From a checkpoint of a small transformer trained on Wikipedia: no biases in attention or MLP.
Each number is 50 + 12 x the weight over its row's rms, rounded and kept within 0 to 99. Layers, rows and columns count from 0. The size before them is the row's rms in percent of the matrix's.

# layer 7 attention query, 384x192, rms 0.0626, rows 14-31,45-63, columns 0-63
085:61 39 51 26 69 62 43 64 31 46 53 51 30 62 64 75 81 35 40 47 75 55 61 43 78 40 61 58 22 52 53 50 50 49 35 61 69 28 55 51 32 36 54 54 69 56 44 49 35 43 48 36 48 63 57 40 59 42 54 75 62 58 51 47
100:48 41 49 53 60 49 51 68 76 36 36 68 59 30 44 44 35 33 41 41 63 58 39 58 75 55 58 36 34 48 49 55 67 34 59 67 56 61 41 62 58 60 52 30 51 74 36 54 54 39 38 46 63 61 49 29 75 53 60 48 55 30 74 39
079:65 37 63 26 60 52 52 55 45 54 40 48 31 52 64 61 54 25 51 41 66 46 48 53 54 47 47 81 40 53 57 59 34 45 27 63 54 50 60 44 44 33 61 53 53 71 54 46 54 46 46 47 61 65 68 45 65 72 53 55 31 53 51 44
099:57 57 56 44 44 42 47 49 58 60 48 60 35 39 50 62 67 44 51 53 65 52 33 40 49 57 55 56 38 59 52 41 62 72 51 56 57 47 71 63 39 38 50 37 55 66 60 37 41 60 64 65 43 46 50 44 52 41 78 50 62 55 58 47
104:57 38 47 51 63 41 41 59 43 52 26 57 42 38 57 56 47 43 39 49 60 62 52 38 61 21 50 55 42 40 60 43 67 49 49 66 56 50 45 69 57 57 75 46 48 63 63 44 31 55 52 47 75 43 60 36 64 54 52 65 42 57 57 54
087:39 41 56 50 41 45 46 56 65 55 63 59 87 52 61 51 52 52 68 44 36 65 36 40 32 52 43 41 37 51 30 42 46 46 63 38 71 47 43 54 41 39 53 43 36 46 33 52 55 61 47 35 62 51 57 81 39 40 59 49 40 67 57 53
094:56 40 51 60 46 76 34 37 58 43 62 54 68 29 58 19 22 63 60 42 56 50 53 45 44 56 43 21 69 75 50 43 60 48 72 37 47 64 48 41 69 69 44 34 61 41 53 55 49 67 28 56 36 43 52 61 58 37 40 44 47 38 57 38
107:59 42 45 46 68 58 36 60 50 52 66 48 58 41 57 46 50 61 70 62 34 53 21 49 24 50 46 36 67 55 57 31 32 61 59 36 45 38 66 61 59 37 62 44 63 53 38 73 49 44 33 50 49 42 52 84 24 48 43 45 69 55 36 67
119:61 59 35 62 59 29 60 63 46 70 50 54 52 41 49 65 41 32 52 50 63 71 61 44 64 55 55 54 42 72 56 59 69 43 51 53 24 48 57 59 52 70 66 47 62 57 59 63 42 33 59 51 56 42 74 25 48 77 63 54 59 44 38 36
084:54 45 68 38 62 30 82 45 63 55 54 64 69 55 47 46 61 24 35 71 55 53 26 53 46 45 53 41 38 42 64 60 55 35 76 51 53 46 52 50 50 57 64 62 34 57 36 57 54 36 51 48 44 36 52 70 49 64 76 53 45 47 57 26
104:57 36 70 68 41 69 64 50 36 34 55 41 20 47 55 50 41 47 47 52 72 62 41 57 70 77 52 49 77 61 39 43 46 54 51 57 42 42 55 56 43 31 46 43 53 64 63 53 17 65 34 45 59 46 53 36 53 59 56 74 53 50 71 53
102:66 35 66 49 56 48 54 45 41 45 61 72 67 42 56 48 65 42 59 37 39 34 35 57 55 78 21 34 75 59 68 42 52 45 50 54 40 36 81 64 44 44 52 51 45 37 66 42 29 48 22 53 58 67 41 47 60 44 55 59 56 55 57 38
105:50 46 24 67 39 55 56 73 45 52 51 64 56 49 64 53 47 56 44 38 44 38 53 20 49 45 46 41 47 59 44 58 66 57 59 50 70 40 70 56 39 41 44 72 30 70 40 57 53 59 54 46 59 29 52 35 41 53 49 47 21 56 31 43
093:42 40 57 45 55 57 42 44 63 26 47 65 55 36 67 41 45 55 53 67 68 45 56 41 56 81 45 39 61 58 45 62 52 41 77 48 60 65 31 57 49 44 58 35 43 86 48 56 51 60 46 47 68 60 35 56 54 25 45 51 44 40 55 45
101:47 50 48 50 47 53 41 57 35 24 53 30 24 31 58 34 55 50 38 71 54 51 49 50 61 33 62 53 60 77 45 48 51 68 54 46 36 56 63 52 61 34 51 34 61 50 44 27 48 62 62 72 53 40 44 37 70 43 62 55 45 58 75 62
097:56 64 43 71 45 34 61 53 22 58 69 68 83 49 47 80 51 51 65 44 50 72 56 46 55 65 41 57 62 29 47 56 60 37 58 35 42 31 61 53 50 61 42 82 50 46 58 60 49 48 42 41 63 52 50 50 37 54 54 54 64 43 36 46
103:58 29 43 46 62 47 48 53 34 50 51 45 31 41 57 71 41 59 51 50 59 37 25 17 55 50 43 45 49 62 57 57 51 72 42 59 72 39 44 37 51 45 39 39 34 47 63 46 51 43 39 23 59 47 53 48 41 47 57 67 52 54 52 47
106:38 62 45 70 38 43 50 43 64 51 40 81 70 47 59 54 40 26 41 45 50 59 63 45 53 54 41 47 46 66 39 55 71 25 51 48 20 67 40 39 44 65 69 47 38 55 46 71 52 32 45 58 59 41 44 52 69 60 36 41 41 59 44 33
102:42 58 34 63 35 52 37 59 55 44 33 76 50 54 38 85 45 46 31 48 61 53 65 51 80 56 51 51 32 46 60 79 68 42 43 54 48 56 54 43 37 53 54 53 49 47 60 63 47 27 44 46 54 38 73 36 74 74 47 68 67 56 25 44
086:41 36 32 54 62 52 64 67 47 51 43 62 41 57 53 66 32 43 29 38 83 59 53 48 65 62 53 33 34 47 50 48 36 44 40 44 51 53 45 44 45 48 45 43 60 31 28 47 58 43 54 43 48 54 57 50 44 46 40 68 53 67 28 32
115:57 36 32 52 57 49 49 73 62 53 33 70 51 28 42 63 26 40 54 45 59 73 62 59 75 39 72 39 27 65 67 58 80 32 56 61 58 35 60 64 46 68 72 52 50 67 39 64 58 30 46 54 53 49 51 32 73 77 39 47 46 52 32 36
083:39 46 36 61 47 57 54 33 41 58 42 70 34 45 41 54 53 47 61 46 65 62 47 55 55 30 49 51 28 50 69 57 71 46 28 62 35 45 70 55 49 55 46 52 39 43 50 51 59 36 36 49 59 54 41 56 69 36 44 70 53 54 33 45
105:62 40 47 43 46 50 65 58 25 62 56 57 61 56 42 62 29 41 47 57 50 68 74 35 51 45 64 58 35 56 59 53 52 57 59 59 25 40 58 70 53 55 79 36 50 51 62 51 36 19 65 42 48 36 52 51 47 61 49 54 47 43 43 46
114:60 43 31 52 45 39 52 50 40 50 39 50 37 45 21 52 46 45 53 57 54 51 72 37 57 44 61 52 33 42 62 52 56 43 36 62 49 46 55 77 42 51 71 51 59 74 60 49 42 37 49 41 68 42 58 34 70 45 66 48 37 54 31 42
093:39 44 62 53 42 35 48 56 64 34 69 46 71 68 36 48 58 33 38 57 62 24 32 33 29 47 62 29 54 42 41 46 29 47 55 30 44 63 26 57 44 66 48 49 67 30 52 44 44 54 50 50 52 63 52 51 20 44 54 54 43 54 79 42
086:33 51 60 63 63 58 34 44 50 30 52 40 57 54 45 59 57 53 47 60 24 39 62 55 49 45 52 52 56 43 45 18 40 50 45 43 64 62 45 47 71 50 37 55 53 27 49 48 47 76 64 64 33 46 38 74 52 50 46 43 46 55 49 66
090:71 42 63 45 42 46 48 51 42 39 69 44 62 62 68 36 55 70 40 44 42 58 65 45 40 50 61 48 61 34 51 48 46 51 55 18 62 43 72 51 54 41 46 53 53 40 49 45 56 44 47 64 60 56 49 59 43 30 66 49 51 50 60 54
149:68 44 39 43 58 40 71 52 34 77 36 49 52 47 37 65 41 31 46 51 75 58 43 26 68 48 66 59 36 39 62 58 61 36 38 54 30 37 44 50 36 69 56 41 49 57 73 61 33 28 48 44 49 40 63 27 50 62 64 61 34 52 43 40
086:48 44 60 48 53 50 68 50 55 33 45 32 78 48 49 55 43 52 38 47 53 57 27 48 56 36 76 44 58 53 57 55 43 49 69 40 39 52 59 51 57 79 55 53 50 64 38 44 59 47 62 49 27 43 36 38 52 61 52 42 54 40 66 29
082:53 64 37 62 25 56 56 58 35 48 54 51 35 78 48 59 49 49 51 48 43 67 50 37 63 55 46 42 55 40 43 48 70 39 56 73 46 49 52 65 58 44 75 49 40 46 47 52 35 50 41 58 78 32 43 51 50 43 61 75 65 58 31 64
091:76 37 19 49 65 61 52 30 40 58 72 67 56 27 66 48 52 25 62 33 56 48 30 44 56 50 62 66 65 38 48 48 40 42 37 54 33 56 57 59 51 47 72 52 50 44 57 45 59 58 50 37 44 38 47 45 58 42 38 68 48 65 52 60
107:41 65 35 67 26 43 52 45 62 40 45 68 73 35 53 49 50 58 39 50 32 65 45 38 57 46 29 29 55 56 55 41 51 55 89 52 53 46 45 54 42 42 63 70 57 42 53 58 68 44 55 58 73 32 39 54 50 53 37 46 61 45 44 59
092:31 60 74 45 45 56 31 50 46 47 30 51 47 63 55 54 63 48 45 37 45 38 40 69 56 48 49 33 48 56 35 49 60 39 54 61 60 61 30 84 39 32 44 40 43 71 61 58 64 58 41 45 61 50 69 55 56 59 42 42 57 38 40 53
100:42 44 59 41 43 51 58 62 46 27 69 38 30 61 52 43 40 53 47 48 64 51 53 51 52 56 63 37 44 60 58 49 49 66 54 49 59 42 36 41 41 48 58 45 64 43 52 33 49 37 71 55 39 64 38 39 54 55 47 45 50 52 73 65
101:45 65 49 51 49 37 53 42 34 49 68 50 72 76 60 63 68 47 50 44 58 46 51 38 59 75 39 62 59 51 30 52 44 46 52 33 42 53 50 27 54 68 31 66 43 38 75 59 67 52 74 37 62 62 52 62 45 67 43 67 56 37 54 50
099:22 46 60 47 45 55 44 52 53 38 65 40 47 59 43 44 54 50 28 79 48 52 38 25 38 51 49 43 59 50 47 46 40 67 82 41 49 43 30 41 48 44 62 27 51 48 33 45 54 56 67 54 32 46 53 48 45 41 71 40 68 35 65 50
090:50 49 56 69 71 43 31 60 51 58 59 56 71 51 60 33 51 62 55 38 56 32 48 42 54 44 45 35 62 62 36 56 45 49 56 38 39 78 63 40 47 78 52 61 59 59 70 38 35 56 31 54 37 45 41 61 61 57 47 31 47 69 53 51
# layer 7 attention key, 192x192, rms 0.0595, rows 13-31, columns 0-63
109:65 48 54 51 40 23 83 57 44 72 60 52 33 59 25 64 32 31 39 66 56 58 57 48 47 40 50 38 51 51 39 55 45 41 66 64 39 42 47 49 25 68 47 52 30 61 56 45 62 29 60 50 49 56 52 28 54 52 63 50 44 54 58 48
103:43 68 27 43 28 32 74 52 43 54 40 27 50 68 18 58 47 37 27 53 57 53 65 52 58 63 60 27 52 49 44 67 67 38 65 51 30 50 29 42 36 64 38 39 43 56 55 54 49 39 78 57 43 40 70 33 42 58 59 73 48 39 51 50
087:50 61 54 58 16 37 70 70 50 59 55 59 60 68 55 63 51 43 49 54 58 56 50 51 60 56 64 57 48 42 59 45 61 47 56 48 38 50 18 48 42 64 51 52 53 60 57 31 60 33 60 50 42 28 53 47 56 58 64 48 38 67 57 46
097:67 50 59 43 41 16 88 71 45 61 43 53 47 45 47 54 58 38 20 69 62 73 58 52 61 55 63 27 32 46 63 48 72 39 65 60 43 45 38 52 13 67 47 44 60 55 59 46 50 36 61 45 37 46 52 33 61 55 58 49 43 58 56 57
080:40 50 63 33 60 40 71 70 42 52 62 41 58 51 30 63 55 60 39 67 70 58 50 54 55 52 56 33 48 55 52 83 47 46 45 51 22 46 40 61 27 55 20 45 59 52 50 49 59 45 70 36 39 38 55 38 53 72 69 50 37 51 47 50
086:51 57 36 35 58 33 78 65 27 60 53 35 49 49 56 64 58 45 35 40 71 48 66 42 46 63 49 33 49 47 37 61 47 59 57 54 48 50 41 44 45 64 31 49 53 57 74 44 59 26 67 57 41 47 66 27 48 60 58 65 40 50 61 53
107:36 60 42 65 55 64 20 42 68 41 41 50 50 43 58 53 60 75 75 44 46 34 46 66 39 45 35 63 59 43 57 56 45 61 49 64 55 57 67 68 59 37 40 59 51 48 42 50 32 74 41 61 32 70 33 40 64 46 54 52 44 61 32 48
094:47 65 36 44 52 72 45 35 63 39 43 55 37 42 57 12 63 63 65 52 28 42 50 69 37 65 65 55 79 49 39 43 39 45 53 44 61 60 48 58 84 37 62 65 64 44 46 33 67 53 38 52 59 59 51 66 49 51 45 42 66 43 47 49
094:61 37 67 50 45 56 23 39 44 48 61 76 51 59 55 53 72 39 45 39 65 17 65 48 69 41 57 61 34 33 40 55 41 48 36 60 57 40 68 45 48 52 46 51 54 45 67 55 41 50 50 53 45 62 60 42 50 49 31 51 36 52 50 50
067:52 56 28 48 36 68 65 53 43 50 40 50 53 44 40 43 41 48 59 39 67 53 45 58 48 71 43 55 35 51 52 61 64 29 67 57 44 48 77 49 40 31 24 55 33 36 55 33 67 39 46 47 40 50 48 70 69 41 39 52 33 43 68 46
175:42 57 52 55 50 77 15 39 64 47 53 58 67 53 65 39 49 84 71 48 29 38 44 54 27 51 27 56 49 44 57 32 42 47 49 39 46 65 65 58 63 31 58 40 58 34 21 46 47 79 41 57 58 50 40 66 57 43 41 42 68 46 57 53
106:21 58 60 53 40 49 45 57 41 58 55 24 49 35 45 56 45 50 42 64 69 44 61 54 35 37 64 47 52 50 62 79 48 50 67 40 33 59 44 46 46 62 49 45 46 39 57 60 73 44 68 69 43 38 44 36 48 72 41 64 52 56 52 49
093:35 61 49 39 70 84 36 35 80 35 55 28 71 28 39 67 59 48 36 38 51 72 82 39 54 33 53 48 42 47 55 59 61 57 53 38 46 57 40 50 44 66 24 74 62 47 58 63 43 43 65 51 23 46 37 47 44 53 49 59 47 44 50 70
108:43 44 60 45 46 37 46 52 50 49 52 58 67 50 48 32 60 43 73 51 40 34 40 66 52 63 65 61 47 51 56 54 38 69 29 46 41 27 40 50 50 61 54 57 40 54 28 62 57 43 50 51 68 68 40 56 36 51 61 23 68 54 46 43
091:63 43 33 49 46 39 41 46 50 45 68 58 59 49 69 58 57 54 69 34 38 40 61 50 46 47 38 58 64 24 47 64 53 42 43 55 52 46 57 48 50 54 54 57 54 59 44 50 57 34 45 63 40 47 40 36 26 41 47 57 62 69 42 46
104:40 49 64 54 64 44 41 57 65 71 74 43 54 64 47 53 51 56 39 55 63 33 52 44 37 59 42 40 65 51 65 49 49 45 67 44 64 53 49 82 45 47 54 55 58 44 54 56 51 61 55 33 30 38 47 43 53 55 51 44 71 34 66 69
104:55 57 16 57 37 66 34 49 63 46 40 57 61 55 51 59 52 42 42 63 39 71 65 68 61 47 53 46 33 54 57 44 63 42 42 30 40 33 59 43 53 43 38 34 36 31 44 51 66 26 22 47 39 48 47 52 80 29 79 45 52 40 52 43
106:49 57 49 51 46 38 59 79 41 71 50 55 41 68 41 48 43 42 47 45 42 41 55 47 57 53 28 44 49 21 63 59 43 45 44 61 45 21 44 52 46 42 51 58 66 69 45 55 48 53 64 22 64 52 44 54 18 53 50 33 33 49 37 57
102:65 43 34 60 58 69 64 67 79 58 56 58 38 42 57 24 34 61 56 54 26 60 75 22 68 48 46 37 27 60 52 63 64 59 66 61 57 51 39 55 43 19 47 66 47 52 51 42 55 38 54 47 53 53 74 46 56 57 36 39 42 36 14 64
# layer 7 attention value, 192x192, rms 0.0454, rows 0-17, columns 0-63
096:63 68 43 53 45 66 61 59 50 50 39 43 40 71 32 40 47 55 43 65 33 45 54 73 59 46 32 48 53 55 83 45 50 47 68 64 57 60 23 61 38 53 39 53 46 54 56 48 37 66 57 37 53 39 57 49 53 27 40 46 60 39 51 38
097:73 54 51 49 37 63 74 35 43 59 39 33 58 41 50 64 70 61 57 49 48 31 44 61 66 53 68 35 47 71 55 51 74 39 32 51 58 46 48 65 57 43 32 43 53 57 66 42 50 65 55 54 65 50 63 42 45 53 45 54 51 43 45 43
100:50 52 52 35 76 39 43 38 43 42 58 27 54 36 58 53 57 45 54 38 33 57 51 63 56 72 56 52 38 66 51 49 62 66 48 33 60 66 33 63 35 60 43 42 56 32 46 38 31 58 54 48 53 47 68 41 42 39 57 61 46 67 55 49
106:22 39 40 35 64 56 67 51 55 22 47 63 61 66 39 55 74 43 56 46 68 60 67 57 49 57 60 39 43 86 51 34 54 70 63 53 61 27 30 56 40 57 32 31 57 48 35 74 29 62 63 33 37 68 36 55 57 33 51 61 60 28 64 40
106:63 64 51 41 56 52 38 36 68 38 56 55 62 47 37 61 65 67 61 57 63 38 46 35 47 46 67 64 67 36 74 61 45 47 56 38 60 40 47 55 18 31 58 51 57 33 55 35 61 36 57 47 53 46 57 42 55 59 46 51 54 38 49 68
091:46 67 64 44 38 51 52 52 51 59 54 64 44 46 50 51 72 68 55 57 46 41 64 29 49 72 50 64 34 50 65 41 31 43 48 55 42 38 62 52 38 46 45 53 36 51 59 40 47 59 44 67 64 37 53 56 31 35 36 87 63 41 76 62
097:49 38 67 56 68 40 38 66 56 61 54 34 72 53 45 38 73 65 53 46 44 49 56 55 51 54 49 64 35 58 85 49 40 33 56 27 28 60 43 50 53 56 36 60 38 40 65 40 44 49 47 58 56 49 58 62 48 34 48 36 31 43 44 42
093:67 42 52 59 46 50 44 37 63 51 41 60 44 35 60 62 55 45 44 59 44 49 48 64 51 41 49 43 64 44 43 57 55 45 59 41 47 51 52 46 57 59 77 35 60 68 53 49 57 41 48 47 52 57 45 49 65 52 70 39 64 76 88 60
097:45 42 38 71 48 41 39 42 47 36 25 44 65 35 45 62 59 43 54 72 66 44 61 37 39 41 63 53 48 32 35 74 45 61 38 38 52 55 35 52 55 47 70 62 47 47 54 43 61 67 40 45 39 49 43 38 47 36 47 38 48 50 45 46
085:36 41 61 57 68 61 66 37 45 54 74 36 42 61 51 72 72 45 67 62 54 57 80 61 52 50 33 58 55 43 48 47 53 29 34 70 52 53 54 57 53 30 39 72 37 47 39 71 80 44 40 46 53 43 63 37 56 34 67 22 32 71 46 44
100:77 66 78 48 42 44 57 42 39 43 57 55 46 47 49 69 45 41 51 42 60 52 63 57 31 55 42 37 42 48 61 38 33 45 55 60 58 79 49 42 60 43 45 73 43 53 46 38 41 55 47 67 84 34 32 46 55 60 53 52 51 16 24 56
095:52 49 59 58 29 35 45 20 69 58 80 59 58 42 51 52 51 52 44 69 50 52 51 47 48 43 52 56 57 62 81 52 48 58 55 51 43 58 49 37 56 51 44 44 39 49 49 19 70 55 40 96 64 31 61 33 42 58 58 40 37 47 68 44
100:53 50 58 26 65 42 50 62 45 65 53 40 67 63 55 35 42 46 32 57 44 69 31 59 48 46 50 36 51 41 59 68 55 71 44 45 56 26 28 39 53 65 59 47 66 62 60 44 40 51 39 31 52 49 71 46 53 39 73 58 55 59 59 47
092:48 69 51 68 52 58 68 57 57 38 44 57 72 32 61 55 60 61 49 51 62 46 45 33 62 24 51 40 33 56 53 59 65 46 59 50 54 62 68 48 64 26 73 49 61 40 33 55 69 40 54 54 52 63 53 60 64 74 54 22 78 36 47 44
096:55 71 51 61 56 55 41 43 52 69 50 43 52 40 56 32 25 51 61 60 57 48 42 44 50 40 64 43 56 39 65 50 71 65 72 64 59 35 49 38 48 44 58 45 39 60 58 49 60 66 45 49 37 37 48 53 55 60 53 70 42 48 52 31
087:49 41 48 57 36 52 50 50 47 75 60 48 51 43 64 39 68 40 61 23 68 55 59 53 37 51 58 39 44 75 61 45 41 37 57 59 29 55 58 64 55 54 42 64 53 54 36 22 51 58 73 52 57 36 93 53 48 45 39 59 58 52 47 50
099:31 75 67 56 40 46 49 42 65 63 59 55 51 53 38 48 40 42 44 52 48 52 76 45 49 40 54 35 27 60 57 72 58 54 58 43 35 56 70 45 63 57 65 61 40 48 46 40 62 61 46 66 43 44 59 37 67 71 42 61 32 58 58 47
092:54 45 28 60 63 53 30 50 54 50 48 43 54 32 56 51 68 49 51 48 58 42 48 57 59 42 53 48 39 74 36 54 74 37 48 50 39 33 60 44 74 61 52 59 61 68 52 59 51 62 52 42 39 55 62 54 41 51 48 29 39 42 59 58
# layer 7 attention output (transposed), 384x192, rms 0.0359, rows 0-17,32-48, columns 0-63
094:31 58 50 60 46 50 73 72 37 53 50 64 61 61 43 68 41 49 71 67 58 64 41 53 40 44 37 59 36 12 59 52 67 35 42 48 24 58 68 37 44 52 47 38 41 34 49 28 46 59 43 54 52 40 43 31 57 51 61 50 38 34 34 38
095:39 63 38 46 32 71 39 47 54 73 53 56 52 38 46 54 72 38 32 60 57 40 63 74 41 53 57 46 44 50 61 49 53 54 61 53 61 48 76 38 48 48 67 57 50 64 29 21 48 55 57 43 53 80 34 41 47 63 34 34 34 44 50 57
085:44 59 55 44 49 39 44 46 35 49 53 61 31 34 59 63 59 60 51 49 40 43 41 55 46 47 17 62 29 31 56 48 49 66 47 45 63 45 75 46 56 52 49 50 41 60 50 50 62 71 62 37 27 59 75 36 58 54 68 45 45 49 59 59
096:52 64 50 38 62 56 39 59 50 46 51 36 37 61 60 45 59 44 42 69 78 38 25 59 46 58 45 29 57 25 64 57 46 43 35 67 58 53 37 49 58 46 46 41 48 55 47 71 44 32 68 40 32 34 64 49 44 52 62 58 59 41 34 49
089:61 57 39 28 39 31 36 60 34 43 34 56 49 64 37 47 29 66 44 45 54 64 57 61 55 18 29 58 70 38 56 39 58 55 67 71 45 49 50 53 33 65 46 62 73 55 47 66 49 47 61 65 71 47 41 45 58 54 44 40 40 48 38 19
071:34 40 57 39 63 43 53 32 62 34 46 45 52 62 46 58 51 43 66 51 23 71 38 54 46 50 60 31 44 43 27 51 41 44 38 42 61 63 73 53 72 51 63 53 54 39 37 51 50 99 37 52 61 48 54 70 47 56 33 42 39 56 53 52
102:54 66 35 43 44 41 38 31 48 44 51 38 44 45 77 51 61 60 54 20 69 61 75 43 57 44 51 58 67 49 50 45 32 55 41 36 42 28 53 51 41 44 49 56 55 48 45 49 38 35 54 74 67 59 42 46 52 41 62 44 67 50 48 19
101:50 30 32 48 62 65 53 30 36 63 43 52 40 32 38 52 35 51 68 57 30 53 52 43 67 45 56 30 80 36 40 71 56 58 60 41 45 48 52 33 66 50 68 53 42 41 72 44 59 66 45 49 55 43 48 30 67 61 43 53 43 64 66 44
091:52 44 40 28 71 33 32 55 69 52 36 37 55 58 43 52 54 62 66 66 50 40 45 47 68 66 61 33 61 21 55 66 45 43 69 50 51 67 54 51 70 62 63 39 51 45 80 30 47 70 29 46 37 61 53 42 53 60 54 56 52 72 66 34
096:52 50 47 26 61 45 42 59 58 42 46 34 59 38 53 46 31 42 48 64 61 53 72 55 58 45 72 35 57 50 53 49 50 28 51 51 60 63 41 51 42 69 70 53 53 43 48 55 58 40 62 39 67 40 42 39 52 63 46 53 51 59 33 35
078:71 35 48 57 41 48 53 40 49 54 44 57 44 57 54 45 36 42 85 40 33 50 54 54 19 66 64 56 52 40 36 59 39 57 46 55 54 48 50 63 45 44 45 49 66 40 62 46 42 95 53 54 52 37 65 42 53 61 30 74 59 45 48 59
090:36 62 42 63 46 36 34 39 63 44 48 57 43 68 50 58 51 68 52 29 41 42 69 59 49 32 40 36 15 69 53 32 49 46 40 39 68 37 50 61 68 41 45 62 65 65 42 34 53 52 64 56 59 58 53 32 52 56 47 34 22 56 52 59
092:34 38 61 43 54 39 25 45 69 72 33 42 38 30 44 49 57 26 28 59 48 50 52 55 72 66 68 48 50 60 53 45 42 48 52 43 48 56 44 40 53 57 62 45 59 66 43 59 49 19 50 45 34 66 57 65 57 42 59 40 27 50 57 42
080:45 40 56 47 36 64 53 61 32 62 61 53 45 56 62 34 60 66 48 32 56 66 51 37 36 36 34 49 44 49 53 34 33 51 64 61 50 40 57 53 13 48 32 69 45 61 47 48 52 11 62 41 77 56 45 34 38 60 48 41 54 40 56 40
098:53 48 45 64 45 53 42 45 56 69 37 63 56 56 51 28 44 56 71 28 37 46 53 49 54 35 60 44 52 56 40 50 43 71 30 39 49 56 41 56 67 41 47 44 52 60 11 45 61 56 60 58 57 36 46 64 54 62 55 32 55 44 58 19
089:40 33 38 65 37 35 44 37 52 58 61 39 65 56 74 45 64 47 80 45 58 49 56 68 56 60 37 47 33 67 55 66 45 47 61 44 50 42 42 53 73 50 74 43 48 50 43 49 56 86 50 34 57 48 52 47 12 59 52 43 57 49 34 56
091:36 41 54 60 49 64 43 26 54 43 51 57 45 39 57 37 79 35 44 43 53 43 64 41 57 44 70 45 45 36 42 55 64 37 39 61 71 42 52 53 71 60 61 68 35 52 29 41 57 67 48 54 67 48 44 38 36 31 43 33 39 60 48 52
079:48 46 50 45 55 76 60 56 49 47 55 43 51 47 44 40 38 29 38 74 43 24 53 42 36 55 49 55 48 44 54 50 62 58 48 49 32 45 30 26 64 51 58 37 39 59 36 46 57 16 42 36 41 54 23 37 45 54 56 51 45 47 53 65
097:51 56 46 54 41 16 62 56 51 40 57 55 53 56 50 52 49 63 56 56 56 62 32 48 47 55 47 44 34 38 54 54 49 48 54 52 50 74 40 40 33 42 52 45 50 37 63 37 42 96 32 36 47 59 49 59 57 47 56 37 38 36 58 45
086:42 64 39 52 41 51 46 55 47 36 58 48 39 59 55 60 64 63 60 62 67 42 38 52 42 57 62 52 51 56 62 39 59 60 69 39 61 47 67 42 69 42 86 62 53 46 47 28 53 43 63 58 56 50 58 49 56 52 63 30 56 37 55 50
108:58 67 53 38 53 51 33 53 39 46 65 46 31 50 61 58 64 60 45 41 61 39 49 65 53 45 28 57 37 43 58 62 62 67 49 35 85 51 45 51 40 49 48 54 59 38 61 46 42 69 33 58 47 76 63 52 47 51 62 53 57 73 68 62
104:26 74 50 45 63 72 37 50 51 36 50 42 32 51 58 61 63 57 48 55 70 35 43 60 42 46 43 20 52 43 52 54 58 55 40 68 72 59 40 36 60 54 63 45 64 22 62 68 46 55 46 38 34 69 66 51 51 35 66 66 50 53 53 60
089:51 46 50 49 46 28 47 40 37 35 40 38 58 44 52 41 45 61 35 45 58 60 62 40 56 41 42 61 66 60 45 43 66 54 36 52 46 40 58 64 31 54 59 72 34 76 29 52 52 21 64 72 70 37 37 44 59 60 67 23 28 70 49 17
082:43 49 44 32 50 49 42 48 64 34 48 55 46 66 55 53 49 55 81 61 55 65 45 56 38 56 59 35 48 48 37 41 43 52 36 40 64 55 72 64 54 46 66 50 54 40 39 62 66 77 62 64 74 48 48 65 71 58 57 44 55 39 58 47
097:45 41 44 55 45 44 49 61 58 42 49 51 46 46 45 55 51 49 45 24 80 66 59 46 48 53 34 63 56 53 44 55 40 33 60 47 37 52 33 63 37 49 41 72 41 58 51 43 59 14 34 65 42 69 57 67 64 58 50 55 58 65 48 23
092:55 44 44 51 59 71 38 36 45 68 36 42 58 53 54 51 37 47 63 51 42 45 56 53 55 32 46 58 66 43 32 75 50 70 61 33 53 52 38 28 51 38 79 65 43 61 52 60 63 57 40 50 58 53 50 52 66 62 53 68 42 51 63 29
093:62 48 43 52 49 42 29 40 66 19 26 38 69 40 60 47 60 53 65 42 43 47 50 36 54 36 47 56 60 23 58 48 58 47 34 59 51 90 57 42 68 58 55 42 45 56 65 30 55 75 39 44 56 43 47 47 62 36 36 53 65 72 41 41
088:42 75 49 52 61 61 49 68 58 45 56 49 40 76 62 32 52 24 56 47 54 46 59 37 40 57 60 62 71 66 65 49 55 55 45 66 47 48 54 50 59 45 57 53 43 46 55 55 71 44 67 32 85 38 46 46 42 45 64 47 54 42 41 30
091:56 58 53 46 71 60 62 39 51 55 45 62 27 69 63 65 48 43 76 46 40 46 54 41 33 65 62 47 52 75 46 60 31 42 67 46 55 42 55 62 57 32 42 48 50 40 68 60 40 99 63 56 54 34 44 53 56 69 57 61 65 37 59 48
091:41 51 39 73 45 45 46 35 53 38 49 69 56 63 45 63 52 42 58 32 35 62 68 49 42 57 49 55 31 60 33 42 67 63 40 40 53 51 59 52 62 37 43 62 38 64 46 38 52 34 62 56 64 35 48 41 39 51 54 33 53 58 62 51
095:32 44 74 33 47 56 54 61 49 60 54 37 57 59 30 60 36 38 20 75 54 59 52 66 57 60 52 41 58 73 72 48 51 42 54 57 43 51 46 54 43 55 50 26 58 54 62 60 71 11 44 54 56 30 42 38 67 52 43 40 21 49 46 38
090:62 25 67 61 36 66 60 52 33 54 69 40 61 41 68 49 63 68 46 47 40 84 59 54 36 46 34 46 63 52 43 46 38 45 60 47 40 28 47 49 18 40 51 60 45 42 33 35 53 24 66 59 55 56 45 52 57 43 56 52 57 42 66 38
098:45 43 53 39 42 86 40 55 62 55 52 40 56 38 47 34 33 53 83 67 48 49 43 56 38 31 54 32 66 48 51 73 53 54 25 62 30 53 48 34 43 41 67 58 42 49 47 76 73 56 47 59 51 39 63 57 49 58 47 44 43 62 75 32
083:29 57 52 63 30 70 52 40 34 61 57 58 73 43 85 56 75 44 82 61 65 58 42 59 60 58 37 56 59 57 54 60 39 60 58 66 51 53 55 49 45 68 37 50 39 45 30 62 65 62 55 52 50 46 42 42 46 42 64 48 66 43 42 35
101:56 36 56 46 48 50 26 32 41 53 58 52 50 40 66 57 65 43 47 40 70 54 59 44 52 39 53 66 44 56 45 57 58 55 13 54 64 59 46 58 43 48 61 66 31 56 37 46 45 29 39 47 62 50 60 60 45 47 36 50 45 74 48 59